From a checkpoint of a small transformer trained on Wikipedia: 8 layers, width 96.
Each number is 128 + 32 x the weight over its row's rms, rounded and kept within 0 to 255. Layers, rows and columns count from 0. The size above them is the row's rms in percent of the matrix's.

# layer 5 MLP gate, 192x96, rms 0.142, rows 0-71, columns 0-95
size [ 97  98  89 102 101  91 110 100  91 100  80 104  96  84 119  87 104  99 100 105  86  96 101 103  96  98 108  99  95 117 117 106  68  98 115  98  87  94  82  92  98 105  99 111  93  97 111 114 108  78  82  85 111 103 117  91 106 108  87 110 102  89 103  95 106  90  99  95  99 108  75  91]
[[142 113 191 198 165 115 138  74 156 148 167 121 155 178 158 131  98 112 135  65 131  98 123 175 105  90 137 173 143 123 130 206 151  89 128 102  90 100 143  75 152 106 118 139 126 141 112 114  85 118 103 140 141 133  94  91  92 113 109 158 144 121 128 121 162 125 155 165 137 130 182  78 212 169 118 134 177 120  92 106 170 174 117 156 107  87 154 167 130 122 115 197 119  80 110 166]
 [126 115 137  94 122 162 100 102  90 106 116 158 188 138 101  73 146 142 160 164  86  93  85 147 107 128 115 184 149 120 123 142 128 148 136  94 194 154 143 162 144 114 127 113 117 151 118 107 116 101 141 162 112  89 200 114 175 195 178  90 166 168 187 131 149 109 112 158 124 151 179  74 141 128 113 158 134 166 202 184 135 134 141 161 175 121 103  54 140 185 116 151 105 139  95 132]
 [ 94 120 140 132 220 101 150  91 106  71 122  99 113 147 147 118 108 113 134 158 163 153  71 116 125 114 165 108 105 128 100 155 131 156 195 102 144 169 144 190 106 171 119 136 155 112 150 114 158 141 137 179  67 149 136 133 108 120  62 117 137  81 146 108  94 133 142 145  98  51 143 114  87  98 139  62 118  84 116 129 123 133 113 107 120  74  97 140 138 180 145 107 200 184 134  78]
 [116 135 101 134  98 135 136 146 135 113 145 133  41 114 130 137 184 122 105  84  85 104  97 179 162  98  99 128 152 158 118 116 141 117 143 102 178 136 139 188 111  92 152  75 210 141 161  73 173 130 138 122  98 146 216 119 150  67 142 124 131 159 128 121  96 139 130 176 171 126 157  67 153 115 134 102  81 151 137 112 143 158 139  47 107  74 100 169 109  91 112 114 116 111 116 143]
 [100 111 160 147 146  85 123  92 125 126 131 129  86 115 153 109 114 158  98 124  82 106 105 209 119  95 124 111 195 116 110 127 107 155  84 120 159 169 116  79 126 117 137 195 144 158 170 109 164 179 184 184 132  95 122 169 221 135  99 143 153 126 134 121 120 154 132 172  86  82 106 148 177  72  99 115 107 126 151 146 190 157 144 136 168 122  65 115 109 150 131 148 173 132  84 134]
 [172 109 119  81 161 149 121 169 111 180  99 125 138 146 177 136 136  58  84 154 114 138 111 157 104  55 145 154 152 156 102 104 151 123 130 197 145 165  88 118 140 172 132 110 139  59 107  86 182 202  99 140 124 119 134 177 127 119 134  96 124 136 133 145 124 211 164 185 131 185 151 108 135 106 112 139 111 154  92 118 120 181 139 125 146 138  92 112  84 143 115  85  95  81  88 158]
 [172 163 190 113 140 116 127 111 176 128 150 123 187 126 118 124  96 118  88 169 156 133 124 135  48 160 122 180 154 153 113 110  90 137 144 112 140 106  81 125 128 128 177 200  90  90  89  96 152 150 110 148 189 114 178 187  87 194 121 113 171 128  87  95 119 154 128 148  86 132 133 136 121 138  85 120 152 177 153 122 121 138  74 181 197 137  99 105 153 132 144 125 159 159  81 141]
 [149 146 146 122 171 117 124  85  90 117 149 109  73 119 125 153 165  86 134  90 134 157 140  77 129 102 147 157 186 175 121 110 182 156 170 158 154 116  67 122  99 111 169 183 109 176 181 102 182 227 138 143 124 131  80  79 123 104 130 117  93 108 181  89 161 100 102 157 131 151  95  90 131 134 142 134 124 151 151 142 152 127 153 105 180 104  74 122 157 164 131  97 120 144  75  88]
 [119  86 168 175 129  74  94 143 121  99 163 135  75 126 187 139 176 215 129 140 149 119 138 185 136 169 106 126 148 121 108 156  78 104  92 153 102 166 151 134 189 145 109 119 139 111 135 163 108 156  90 132  71 130 123 120 175  64 135 117  78 142 175 146 150  79 162 122 166 100 124 108 213 119 130 141 149 139 143 155 166  77 123  94  95 110 143 140  87  86  87 157 127 106 128 163]
 [148 164 128 114 144 149 121 111 114  23 166 114 114 161  97 202 157 106 118 160 145 115 153 130  82 152 207 122 167 137 171 143 129 135 131 127 145 159 112 113 146 123 138 124 104 104  78  84 117 107 134 111 124  78  99 107 100 181 140 124 146 111  96 181  99 122 113 100 128 169  82 120  85  99 145 124 158 140 119 144 104 160 113 195 210 140 115 114 114 138 108 153 223  89 119 176]
 [179 103 117  81 119  85 167 113  62  45  91 124 135 185 135  79 126 191 100 146 110 153 117 152 147 116 101 147 190  87  69 147 169 126 108 144 157 156 172 137 141 129 120 116  79 168 115  96 129 158  91 131 166 143 189 116 146 102  82 115 104 124 191 105 104  91 102 123 135 126 125 106 107 162  95 125 170 148  85 118 121 163 136 126 133  98 163  64 138  78 145  87 138 170 165 126]
 [140 106 107 154  98 127 115 120 121  93 144 177 151 142  85 125 142 174 122 139 153 179 129 157  91 149 223 209 168 106 119 147 119 150 149 119 121 140 144 146 197 146 130 116 111  72 145 124 149 126  94 146 109 102 130 115 154  79  92 108 193 117 163 176 111 152 148 204  70 116 141 121 142 136 145  57 184  99 142 103 202 113  58 157 148 127 142 139 128 114  96 123 136 160 143 119]
 [109 107 112  86 185 165 108 138 103 185  95 102  88 143  79 125 133 106 132 170 107 145  89 129 136  85 123 110 102  92 124 167 134  88 100 130 160 130 140 157 118 153 150 129  98 195  73  80 175 205  58 122 111  53 154 105 162  89 169  90 139 162 110 144 121 123 123 132 167 146 159 135 113 124 135 161 100 102 103 164 127 192 138 171 191 140 138 163 183 140  82 163 148 125 122 131]
 [ 86 157  85 183 121 200 149 125 148 106 161 108 142 132  91 155 147  84 128  60 100 146 101 136 147 148 193 153 106  89 165 130  97 116 133 157 151 120 137 135 179 127 169 141 112 191 150  72 127 167 119  95 161 179 107 128 141 121 156  67 123 136  97 122 111 126 111 100 174 118 123 141 136 102 104 124 172 106 124 130 135  85 129  85 161 118 115 203 102 116 169 125 168 113  32  70]
 [120 145 152 152  86 105 125  92 142  96 139 160 147 163 151 112 160 104  68 138 131 121 118 128  99 154 103 150 115 161 149 163 120  98 114 154 144 132 180 126 143 142 164 199 181  68 147 164  79 105  60 138 154 117 134 199 164 135 170 110  77 191  80 174 129 125 159  93 174 189 124 105 116 108 123 175 166 170 147 118  90 174 144 129 187 101 109 155  97 106  99 169 104 101 119 105]
 [148 123 187 126 180 163 142 165 118 140 117 106  90 178 124 119 180 115 145  87  95 154 150 147  89 128 113 109 135 107 151 114 182  86 107 186 154  94 121 122 138 107 152 144 106  87 100 159 125 201 203 130 122 125 159 131 189 153  84  85 172 170  78  88 120 104 107 158 100 157  54  91 124  83 196  82 145 102 119 157 148 113 119 157 166  81 154 106 125 112 135  90 129 128 109 120]
 [131 187  93 124 123 130 119  89 123 114 123 154  92 157 108 157 164 152 136 111  96 100 132 142  99 139  86 168 115 125  59 100 135  91 127 170 139 130 104  88 109 174 153 104  93 124 133 150 109 142  93 167 174 104 132 179 104  99 123 158 190 122 154 179 139 158 133 180 183 180 107 135  88 121 157 153 159 145 103 130  92 152 116 130  78  63 131  95  55 183  52 123 119 187  84 130]
 [132 122 153  82 130 109 124 133  80 120 146 127 111 132 130 108 162 135 134  85 113 112 103 147 101 123 120 132 206 121 118  43  77 174 155  89 106 146 109 127 101  86 146 131  82 125 155 161 112 148 113 170 121 130  49 146  33 161 129  48 102 133 158 139 157  64 114 177 123 101 155 120 130 139 172 192 159 123 154 111 159 123 135 156 135  90 152 106 163 145 161 148 200 140 109 140]
 [190 130 109 178 133 160 179 161 163 110 171 146 135 146 124 115 168 128 155 147  78 150  96 195 164 140 125  98 118 134  59 156 111 146 141 161 149 155  68 143 125 149 117 154 140 163 115  78 117 169 146 152 196 121  82 132 138 126  78  57 226 102 108 124  68 138 107 100 103 146 138 146 114  75  90 145 154  99 128 134 126 173 135 123 175 106 141 101 114 120 133 128 157 164 108  80]
 [118 146 106 176 120 110 102  57 106  94 135 127 137 136 138 115 184  98  62  58 239 130 131 126 105 111 136 157 141  84 133 159  84 126 126 145  95 158 138 117  81 126 174 147 169 126  99  47 165 145  86 102 104  99 117 129 158 153 116 153 147 162 156 147 113 122 117 124  96 123 124  99 123 102 141 139 122 177 129 136 164  98 141 210 129 169  72 103 110 172  89 144 150 136 100 175]
 [126 117 141 187 130 127 152 145 104  37  97  78 106 130 155 150 144 103 134 108 130  90  71 165 149 211 175 136  99 153 122 111 149 141 107 112  85 106 128 138 112 120 194 111 184  77 205 133 136 182  97 120 119 145 147 158 131 140 108 173 137 157 154 106 130 131 144 156 120 117  82  83 151 121 163 169  92 170  91 170 219 143 104 111 134 149 136 132 123 149 100 165 126  78 125 119]
 [147 137 156 193 150 117 115 111 163  85 126 158 108  83 184 128 197 147  36 146 183 121 181 160  83 116 180 120 144 166 129 122 129 124 175 137 115 111 122 138 140 168 172 163 180 125 151 174  84 152 136 167 108 144 157 120  83  58 103 178  87 105 166 138 163  81 146 131 142 139 167 136  90 135 152 101 158 126  97 116 139 108 112 147 181  90  87 111 116  81  97 119 109 127 104 128]
 [120 163 106 140 146  73 152 106 144 112 130 177 136 106 126 127 114 109 111 157 131  73 147 121 133 101 138  90 187 161 192  94 103 153 146 135 120  85 146  94 132 123 163 109 124 103 161  69  66 102 137 188 144  23 123 144  85  99 148  95 125 165 102 154 135 153 159 154  95 159 120  77 121 151 188  89 165 183  97  92 120 115 126 149 185 120  66 114 109 171 109 138 139 143  92 158]
 [151 108  63 166 143 117 114  74 126 101 154 225 169 173 127 152 167 111  87  70 152 187 110  97 133 103 167 119 143 110 135 188 186 110 134 149 137 104 130 149 169 131 115 122 120 159 169 155 148 126 152 163 158 156 141 101 130 120 120 112 110 141 121 130 110  95 146 135 144 125 128  97 152 116 211  91 173 125 128 129 131 133  33 124 154 104 148 114 176  78 137 209 138 141  96 101]
 [148 109 137 137 137 158 140 121 120 167 134 109 127 152  72 130 149 106 179 105  64  71 134 130 161 152 171 133 142 177  83 179 171 146 155 196 165  70  77 180 162 138 124 114 106 124 114  73  94 153 111 143  80  86 125 111 149 151 113  93 171 120 132 183 126  59 136 166 110 123 112 114 177 153 168 108 107 120 150  51 153 188 127 122 136 126 151  88 116 111 131  76 156 113  86 125]
 [145 164 200 130 169  82 158 106 111 149  72 137 221 163 111 183 146 112 100 115 176  82  83 137  73 135 147 124 159 132 111 153 107 158 123  86 121 142 106 110 133  85 197 165 161 107 112 135 109 207 133 170 118 157 138 146 143 161 131 119 179 133 150 142 145 106 164 126 128  97 157  89  85 102 123 105 107  70 155 128  90 113 113 103  81 136 101 115 151 143  99 160 168 190 154 127]
 [182 142 120  84 152 113  90  87 134 136 154 121 138 166 136 159 161 103 141 111  78  47  73 122 118  87  95 140 131 121  64 134 143 147 125 129 136 225 136 154 169  89 116  68 142 131  83  84 127 133 100 124 110  93 174 152 135 109 120  86 160 135 182 148 130 138 117 111 147 113 206 106 118 117 147  96 161 126  77 126 114 189 116 166 149 179 142 116 165  90  81 117 132 136 139 187]
 [156 100 137 134 162 138 121 105 114  93 107 103 117 160  56 147 141 174 137 108 180 167 179 119  29  68 145 129 126 130  57  99 125 135 129 137 157 152 118 148 183 157 146 109 170 122 128  86 160  78 144 197 125 134 162 100 126 132  98 108 123 175 141  93 128 101 139 154 171 175 123 106 171 122 158  88 147 136 120 158 175 211 149 133 167 113 119 144  87 134 136  86 175 142 115 166]
 [103 175 119 137 104 129 134 143  70 101 182 157 105 158  99 114 191 105 146 123 113 165 135 102 138 198 174 135 146 185  93 156 150 177 149 145 129 115 161 158 105 167 211  96 148 104 141 144 124 121  94 133  97 152 174 156 152  92 135 124 129 120 165  84 114 142 176 212 192 118 123 156 139 128  90  71 118 102 144 109 189 148 100 109 102  62 134 169 126 126 135  93 109 148 117  98]
 [129 146 114 122  93  85  51 114 125 127 148 140  96 157 144 123 203 177 180 118  98 111 136 169 118 127 138  33 159 194  97 156 116 118 216 100 116 139 157 147 152  77 167 107 148 122 126 119 149 187 153 122  81 112 101  94 116  87 153 145 112 161 156  97 121 122 132 177 132 148 132 131 158 154 171 165  98 138 119 151 124 142 134 172 118 123 102 160 113 154  72 126 172  97  88 187]
 [164 119 122 169 144 113 103 131 145 101 198 186  93 143 124 150 201 166 116  75 152 142  90 133 125 156 173  61 113  93 122 176 142 152 166  73 108 138 195  81 139 150 180 138 130 154 192 111 132 115  89 137  72 120 169  92  99  79 195 129  83 146 111 136 140 131 109 160 131 156 112 123 135 120 135 104 168 148 128  84 127 121 137 117 135  92  77 151  98 109  54 131 114 128 114  88]
 [154 140  20 140 192 136  91  92 129 133  80 157 167 134 101  85 140 110 141 101 124  65  72 146  98 130 174 105 136 146 131 130 186 117 118 119 154 148 100  97 155 110 151  91 105 152 123 127 156 150 152 132 110  94 150 179 154 152 117 130  68 119 167 128  93  71 118 159 151 119 144  88 121  94 118 110 123  91 106  58  83 173 121 151 137 142  90 114 211 121  94 135  98  74 124 141]
 [146 124 221 122 137 138 137 176  51 111 169 157 134 150 127 193 119 116 116 142 176 106 173 155 158 156 103  98 121 115  94  77 175 112 144 148  96 104 150 112 132 113 126 152 129 133 128 141 154 158 106 135 128 167 129 158 139 163 120  87 133 142 201 193 133 133 127 125  74 104 187 200 117 130 165  76 156 174  96 110 141 160 132 108  58 163 152 129 115 125 129 138  92 167 150 187]
 [128 151 150 113  93 182 128 163 129 127 151 107 152 104  76 110 120 111 199 108 104 112 116 219 153 119 139 190 137 103  97 114 178 102 112 206 156 141 157  84 160 116 136  91 164 121 137 108 171 107  70 124 145 150 121 155 137 142 113  92 103 166 145 130 147 100 238 128 129 128 142 140 110  58 130 124 112 102  95  78  97 121  78 152 129  94 167 104 181  97 103 140 110 144 111 132]
 [102  91 140 129 134  84  55 128 127 153 119 123 174 158 162 149 166 128 106 103 134 127 117 175 104  95  91 146 154 107 135 175 106 160 142 150 131 201 179 116 167 129 108 149 131 118  59  87 195 174  87 145  82  70 179  61 121 141 151  72 132 129 143 104 129 134 158 105 164 137 127 135  70 120 102 172 100 166 113 126 173 135 132 171  76 132 153 104  94 112 133 160 184 136 119 171]
 [ 87 172 180 132 127  84 170 109 143  59  99 173 131 172  57 213 124 132 138 147 161 151 124 129  94 101 120 124 110 121 141 181 180 217 127 141 140 111 134 141 136 193  95 118  89  54 151 126 146 153 119 172 122 110 132 115  98 148 153  82 109 116 119 135 140 141  84 136 127 112 155 136 111 120 129  67 139 166  86 140 128 110 127 112 157  64  80 103 113 156 106 163 178 139  99 120]
 [128 124 111 127 162 114  88 112 151 100 142 219 122 144  97 108 124  63  92 136 119 142  47 166 153 136  89  89 160 159 148 198 132 154 110 116  99 127 169 138 184  99 123 143 181  75 154 124 130  96 101 130 148 141 146  90  79 181 146 107  94 121 145 121  73 164 134 105 131  68 173 129 183 105 121  82 163 144 125  82 154 128 135 162 123  90 162 132 153 129 123 140  65  77 126 105]
 [104 132 123 169 104  76 103 122 108 141 143 173  92 136 129  87 156 122 102 153 129 123 148 125 111 143 130 181 157 160 155 233 132  90 169 114 139  92 160 141 188 139 157 126  88 106 149 154 144 176  86 156 133 128 140 166 129 142 131 104 141 105 189  76 106 156 204 115 154  63 167  72 102 165  93 116 145 184 102 130 172 174 107 106 138  68  80 147 169 151 126 122 137 138 132 140]
 [106 127 173 131 170 123 162 112 143 114 123 122 146 166  94 103 180 130 151 135  88  53  62 167 109 108 142  94 146 121 188  86 135 129  71 168 162 103 115 124  31 177 127 100 134 183 109 166 129 133 104 158  86  82 110 165 149 138 109  69 158 146 130 149 163 123  99  94 140 144  93 122 180 115 155 105 159 128 136 134 103 108  91 119 169  69 151 131  58 172 154 128 108 149 124 115]
 [116 110 127 107 142 172 169 155 147 138 137 176  81 137 176 105 191 152 110 174 151 119 149 204 121 120 122  76 133 133 115 130 158 243 135 120 120 144 154 127  91 136 136 148 141 106 168 169 133 172 155 124 120 159  95 177  72  82 138 154 151 123 114 140  77 168 125 134  92  37 103 117 151  97 193 151 120 103 117 119 173 111  85 151 122 122 126  86 130 126 145 155 116 110  95 173]
 [135 139 185 144 118 126 122 165 156 137 164 145 173 109 136 165 109 107 142 160 134  99 190 183 100  82 135 131 122 150  40 131 158 109 184 173 143 163 122 157  91 171 133 106 127 115 156 162 114 188 164 180 100  82 176 121 181 157 137 105  98 165 131 127 108 122 136 166 145 190 139  97 130 108 152 162 175 140 194  93 116 205 113 107 124  83 141 114 116 141  85 150 130 138  99 168]
 [128  96  96 123 192 104 188  65  64  74 119 117  95 171 148 160 121  84  84 114  94 103 145 170 133 101 176 124 110  85 163 107 169 128 125 133 185  96  77 109 159 140 129 154 160 108  94 115 143 130 126 135 159  61 135  73 125 123 100 114 160  86 141 121 118  67 142 182 177  73 148  80 151 157 104 127 145 139  59 141 143 149 124 124 122 116 115 108 183 144 152 129 134 140  82 165]
 [113 183 108 135 155  58 100 130 124 179  85 136 144 176 144 103 109 103 156 120 126 104  15 112 115 118 113  84 117 115 132  96 162 144 126 134 134 177 101  93 140 131 169 181  81 129 134 146 177 205 118 118  78 113 131 149  94 159 136 141 102 137  99  97 179 102 172 142 121  63 116 120 127  59  89 124 172 121  92 125 113 146 140 132 171 131 120 146 207 161  95 108 126 118 115 133]
 [ 90 123 130 140 144 139 170 146 114 133  96 108  94 128 201  93 138 136 114 145 170 116 107 142 138 182 120  90 135 108 149 173 131 191 153 137 116 139 157 139 112 152 117 127 121  27 165 147 157 131 137 135 162 146 101 150  80 162 187 152 172 102 128 112  88 150 126 157  70 143  80 129 152  44 196 206 117 110 108 101 156 125 103 128 115 170 130 129 191  94  93 116 127  92 127 169]
 [169 106 105 162 167 131 139 175 144 156 136 179 122 122 147 157 173 132 150 142 117 110 167 127 148 140 135 172 113 182 111 148 128 109 167 115  99 213 173  94 111  74 104 131 124 144  77 120 118 104  90 151  48 103  60 146  85 117  78  88 169 136 122 171 168 140  44 125 112 149 121 152 142  97 141 141 142 160 137 134 121  87  90 168 109 139  78 179 116 150  72 115 167 118  94 122]
 [156 172 110 128 150  85  76 154 140 108 145 157 230 180 245 138 184 129 127 126 148 101  81 175 133 108 129 124 106 128 149  82 105 139 129 184  86 161  84 140  84 100 165 132 156 122 133 116 113 161 146 154 170  74 122 182 109 140 127 108 122 111 102  94 107 154 164 114 173 162 125 135  95  88 105 131 130 122 127 110 104 187 132 157 108 124  75 112 125 137 146 183 139 125 105 138]
 [177 196 125 163 144 100 124  61 143 100 143 138 149 141 134 159 148 128 122 143 104  57 107 106 146 170 143 172 119 172  83 174 136 170 208 113 108 115  85 127 196 114 110 133  52 143  83 127 114 159 132 209 142 112  82 193 137 167 114 110 138 200  90 155 133 129 147 149  98 163 123 132 126 140 143  77 104 135 121 135 168 136 124 141 154 111 129 134 115 173 126 146 155 124  93  87]
 [152 161 177 184 181 112 172  97 146 130 172 123 123 120 106  65 134  75 134 140  96 100 150 111 150 159 212 134 132 106 101 149 124 138  72 127 100 157 147 109 113 142 174 207  97 148 137 140 151 131 132 143  70 122 128 113 156 107 180 111 103 146 142 117 188 136 196 222 127 118 116 129 153 113 114  63 174 146 117 103 137 121 136 153 175  94 133 157  86 102  97 132 161 157 112 114]
 [223 106 145 130 177 112 179 132 140 107 139 184 146  93 143 171 156  81  98 130 135  84  85 126 150  66 121 135 126 130 117 151 150 129 111 165 149 150 110 152 103  84  95 133  84 104 108  82 175 140 154 169 124  66 181 141 120 113 177 104 136 192 108 145 137 106 141 140  95 117 148 144 116 140 217 117 119 132 144  92 124 133  73 128 120 109 204 170 119 101 122 165 106 149  70 150]
 [128 181 140  73  78  75 127 152  97 168 156  92 183 144  57 181 120 126 173 133  68 126 117 132 183 107 105 147 105 132 145 153  74  87 130 145 134 121 127 129 126 197 128 143 164 106  97 101 119 142 174 200 141  97  93 124 176 126 102  97 165 107 108 114 172 166 129 146 181 123 101 153 119 128 122 123 139 127 107  99 135 175  61 127  74 118 125  96 133  64 150 170 146  89 152 118]
 [131 114  90 198  61 153 139 147 142  71 147 111 142 118 151 120 139 164 139 119  87 135 153 245 142 160  70  85 118 158 103 127 150 143 125 177 154 137 100 131 126 147 137 153 117 188 160 161  52 128 154 170 147  97 147 165 133  80 153 163 129  84 145  81 125 112 165 111 136 138 115 125 156 127 198 143 138 149 100 169 194  98 172 138 130 111 123 118 118 143 124 126 124 123  83  80]
 [144  69 121  89 113 150 110 131  99 137 170 119  62 140 145  98 141 126 133 148 123 154 107 147 113 177 125 180 144  60 115 201  47 164 142 128 128 161 123  83 149  98 159 197 102  83 112 106 164 127  93 128 162 119 132 191  87 153 111 124 188 118 138 168 147 159 143 105 159 155 127 106 150 118 135 192 146  94 123 106 117 199 104 161 121 163 120  95 137  71 131 163  74 123 120 152]
 [138 148 102 130 170 102  83 102 132 141 110 132  79 134  57 117 127  69 100 138 162  65  86 142 109 107 170 138 114 131 147 114 143 201 140 109 146 107 119 117 104 158 119 170 144 151 177 106 128 137  88  95 134 144 124 129  70 113  94  96 148 111 124 145 149 130 205 234 168 158 148  91 156 152 131 125 116 192 106 133 179 122 138 169 131 108 151 177 125 133  76 166 142  74 130  82]
 [113 145 177 179  95 104  63 108 117  89 145 120 144 123 103 167 120  88 151  52 108 171 163 156 138 130 141 186 116 159 138 121 141 147 119 170 126 130  96 207 124  81 167 158  42  81 145  99  99 155 102 133 117 122 121 150  72 136 100 129  49 204  98 103 195 112 149 150 133 195 134 140 151  95 157 153 127 157 129 145 134 137 127 149 152 127 118 144 137  90 106 115 105 126 104 127]
 [101 145 139 166 122 108 141 102 155 135 133 123 129 114 174 100 180 165 146 116 116 118 102  89  95 165 142 127 137 145  69 172 121 124 236 132 147 168 101 138 134 134 170 132 129 124 100 156  65 166  97 158 124 122 106  57 115 129 148  72 128 153 131 176 146 149  94 169 136 179 125 107 143 163 130 110 107 140 108 156  75 174  58 198 111 102 120  33 115 140 112 153 122 159 113 149]
 [123 135 100 146 145  90 152 159 138 171 142 156 168 151 129  91 161  81  99  97 125 140 154 110 104 129 142 171 171 186  88 121 128  76 148 120 139 193 136 146 153 156 101 132  99 113  65 109 164 137  72 179 135  98 162 175 139 162 153 158 189 124 171 126 184  67 126 153  94 169 138  95 128 117  95 152  92 120 158 115  50 121  98 156 141 101 101 138 122 100  76  89 118 189  85 145]
 [ 95 173  82 177 112 135 139 147  92 147 131 122 106 164 126  84 117 184  95  35 113 148 153 128 165 132 179 137 124 100 130 147 180  79 138 163 146 124 132 147 125 125 126 159 181 139 155  87 157 129  93 147 132  76 106 125 189  98 141 166  78 117  81 165 153  91 144 165 137 126 179 150 169 119 113 128 210 168 128 123 104 118  95 163 175 104 133 126 149  81 137 173 156 137  72 169]
 [142 147 150 129 139 113 160 123 138  77 234 125 174 150 115 113 134 130  53 136 170 166 143 163  99  93 150 101  90  95 124 130 140 128 193 150 161 132 139 106 147 155 124 188  84  83 110 120 146 177  26 142 142 146 173 148 187 137 170 131 113 184 134 126  96  62 149 111 160 136 137 102 137 113 151 126 144 160 139  98  96 109 119 129 161  87 127 152 155 131  99 130 100 160 106 179]
 [161 157 162 145 117 125 121 102 105 157 177 141  99 152 102 139 161 171 169  50 153 121 119  88 107 133 152 100 161 116 138 102  87  84 138  49 160 169 198 109  78 167 156 110 125 142 117 100 145 136 110 120  70 148 136 145  97  96 150 103 172 118 112 165 120 106 138 109 170 184  93 139 121 113 100 159 141 126 149 135 128  70 107 245 117 170 106 117 145 164  94 113 107 165 109 124]
 [125 202 183 129 110 146 174 105 144 112 183 149 123  96 134 154 118 169 168 110 129 151 122 128  73 112 182 121 146  91  84 162 171 193 110 165 110 157 129 158 156 124 127 137 110  91  74 145 190 153 123 149 141 121 185 108 160 129 110 187 110 109  79 153 101 107 137 161 218 149 124 100 134 117 122 124 197 150 159 108 177 115 126 123 126 115 108 203 112  86 130 146 167 141 146 107]
 [108 159 174 172 139 176 153 143 108 144 121 174 154 158 142 168 165  88 118 109  97 106 114 153 169  89 106 144 127 229 165 145  98 126  75 202 102 102 109 119  81 172 105 158 128  81 124  85 114  91 108 162 154 117 134 135 162 158 138  98  76 165 146 137 161 123 149 126 115 103 121  92  94 111 158 122 121 184 148 129 131 116 166 108 143 117 117  96  92  79  70 150 171 148  45 120]
 [144 118 172 158  94 129 131  91 133 146 115 149 147 112 102 148 165 141 114  93 168  72  63 118 115  94 186 140 150 116 130 164 112 190 111 157 142 164 109 111 161 135 159 149 130 125 187 179 108 103 108 181 151 134 112 139 164 124 117 149 143 168 138 103 147  91 163 160 186 133 133  72 155 148  96 105 201 135 169  78 153 134  92 154 137  58 125 159 127  82  82  65  80 125 129  68]
 [149  97 143 171 134  97 106  86 179 154  84 140 128 153 149 135 149  91 126  78 140 165 117 128 141 151 193 204 118 180  99 137  80 186 134 137 100 180 113 168  99  97 153 124 126 101 151  86 121 122 139 140 202 104 138 144 163 109 106 120 167  71 145 122 167 127 164 189 104 159 133 105 171 118 155 127 127 149 169  75  98 154 129 120 156 132  98 163  80  51  79 118 134 150  86 140]
 [131 172 131 154 129 176 141 175 132  94 151 169 106 129 110 166 139 153 142 101 122  96 117 158 164 158 168 131 152 120 177 201 117 180 100 102 133 171 175 104 132 150 131 136 188 123 149 143 121 103  66 147 135  52 131 147  88 146  89 125 100  80  78 132 124 163 192 130 139 143 116 129  97 121 199 101 163  81 102 149 103  92  98 166 127 105 135  82  99  97  93 108 133  94 145  49]
 [160 131 120  81 156 153 122 127 105 102  86 113 182 124 108  91 166 101  96 193 166 104 125 187 113 105 169 126 133 149 186  99 127 166 109 132 189 113 140 156 125 134 106 163 123 166  74  61 198 186 109 110 119  80 125 111 102 129  90  62 182 106 176 127 133 156 124 172 112 137 146 150 117 118 123 100 170 176  80  95  84 128 108 148 160 145 120  76 186 103 116 114 154 139 130 106]
 [109 206  89 104 144 134 115 129 203  91 203 117 148 137 127 160 144  90  98  63 102 126  55 128 162 126 190 169  86  92 152 162  84 156 180 159 148 139 107 126 181  80 149 158 114 114  96  80 104 167 149 147 134 106 137 175 148 145  98 162 129 155 121 111  81 113 150 143 139 142 155 114  76 127  77 168 169 113 153 157 133 104 132 108 122  98 104 105 174 137 135 145 115 139  98  82]
 [142 137 203 167 152 123 185  86 143  71  68 131 134 148 119  85 108 105  33 119 134  49 125 130 142  98 176 127 124 156 119 118 125 103  73 168  66 144  72 136 102  87 133 175 128  94 169 130 169 132 143 154 177 133 152 116 158 149 142 101 119 152 109  83 153 127  98 131 171 111 122 123 163 158 158 111 157 119  77  90 124 155 125 133 129  78 118 172 135 106  85 104 143 163  81 118]
 [ 61 134 172 107 164 162 146 161 139 196 140 143 118 147 152 143 142  96 148 138  54  52 130 110 128 162 135 157 141 122 112  96 127 156 120 129 107 175 126 184 141 120 148 180 118 101  94 132 146 163  74 130 140 101 107 160 120 161 138  28 177 145 131  55  77 153 122 126 143 129 131 121 174 107 123 123 111 110 121 169  80 131 133 177 127 169  99  89  97 144 136  99 151 142  51 113]
 [127 191 197 144 151 118 123  94 112  85 150 140 146 148 149 116 111 172  70  76  88 114 105 147 100 108 118 152  77  97 149 141 138 133 113  96 134 154 159 151 138 126 148 183 165  87 119 145 106 155 117 147 143 128 117 199 167 131 165 177 146 110 146  80 143  94 194 142 121 137 132  93  40 101 100 115 147 113 114 168 109 137 134 169 108  75  93  75  91 140  90 127 119 207  98  92]
 [116  89 179  51 136  80 161 100 123 132 154  74 136 138 190 153 151  99 155 155  90 141 135 172 135 133  79 110 147 139 136 110 119 106 132 195 153 218 128 133 127 154 139 134 111  53  83 106 128 183 103 141 143 104 112 104 153 191  85  90 139 156 147 166 110 173 100 100 126 115 190 139 105  65 124 119 106  93 133 121 136 136 108 134 114 184 137 113 157 103 160  98 174 128 104 169]
 [155  77 139 186 137 112 120  98  60 199 176 135  77 116 139 115 181  84 211  76 136 144 106  93  95 136 153 182 137 119 132 133  83 138 164  61 160 144 117 150 136 155 142 120 139  98 137  97 149  78 149 167  91  67 121 116 114 134 157 125 110 134 144 150 159  81 154 126 175 116 174 148 149 134  72 106 124 136  79  71 165 174 121 135 128 133 138 104 167 102 116 111 106 138 103  82]
 [106 183  96 101 167 185  77 153 115 129  95 112 139 153 129 152 165  87 133 161 112 114  82 124 148 154 170 142  88 108 105 159 197 129 119 127  99 159 145 140 149  62 130 117  86  95 102  72 126 175  93 132  75  78 161  56 140 132 104  72 176 158 181 109 122 149 150 175 162 144 166  98 102 111  98 133 101  83 145 109 105 183 135  90 124 172 106 128 136 133 160 131 165 177 150 133]]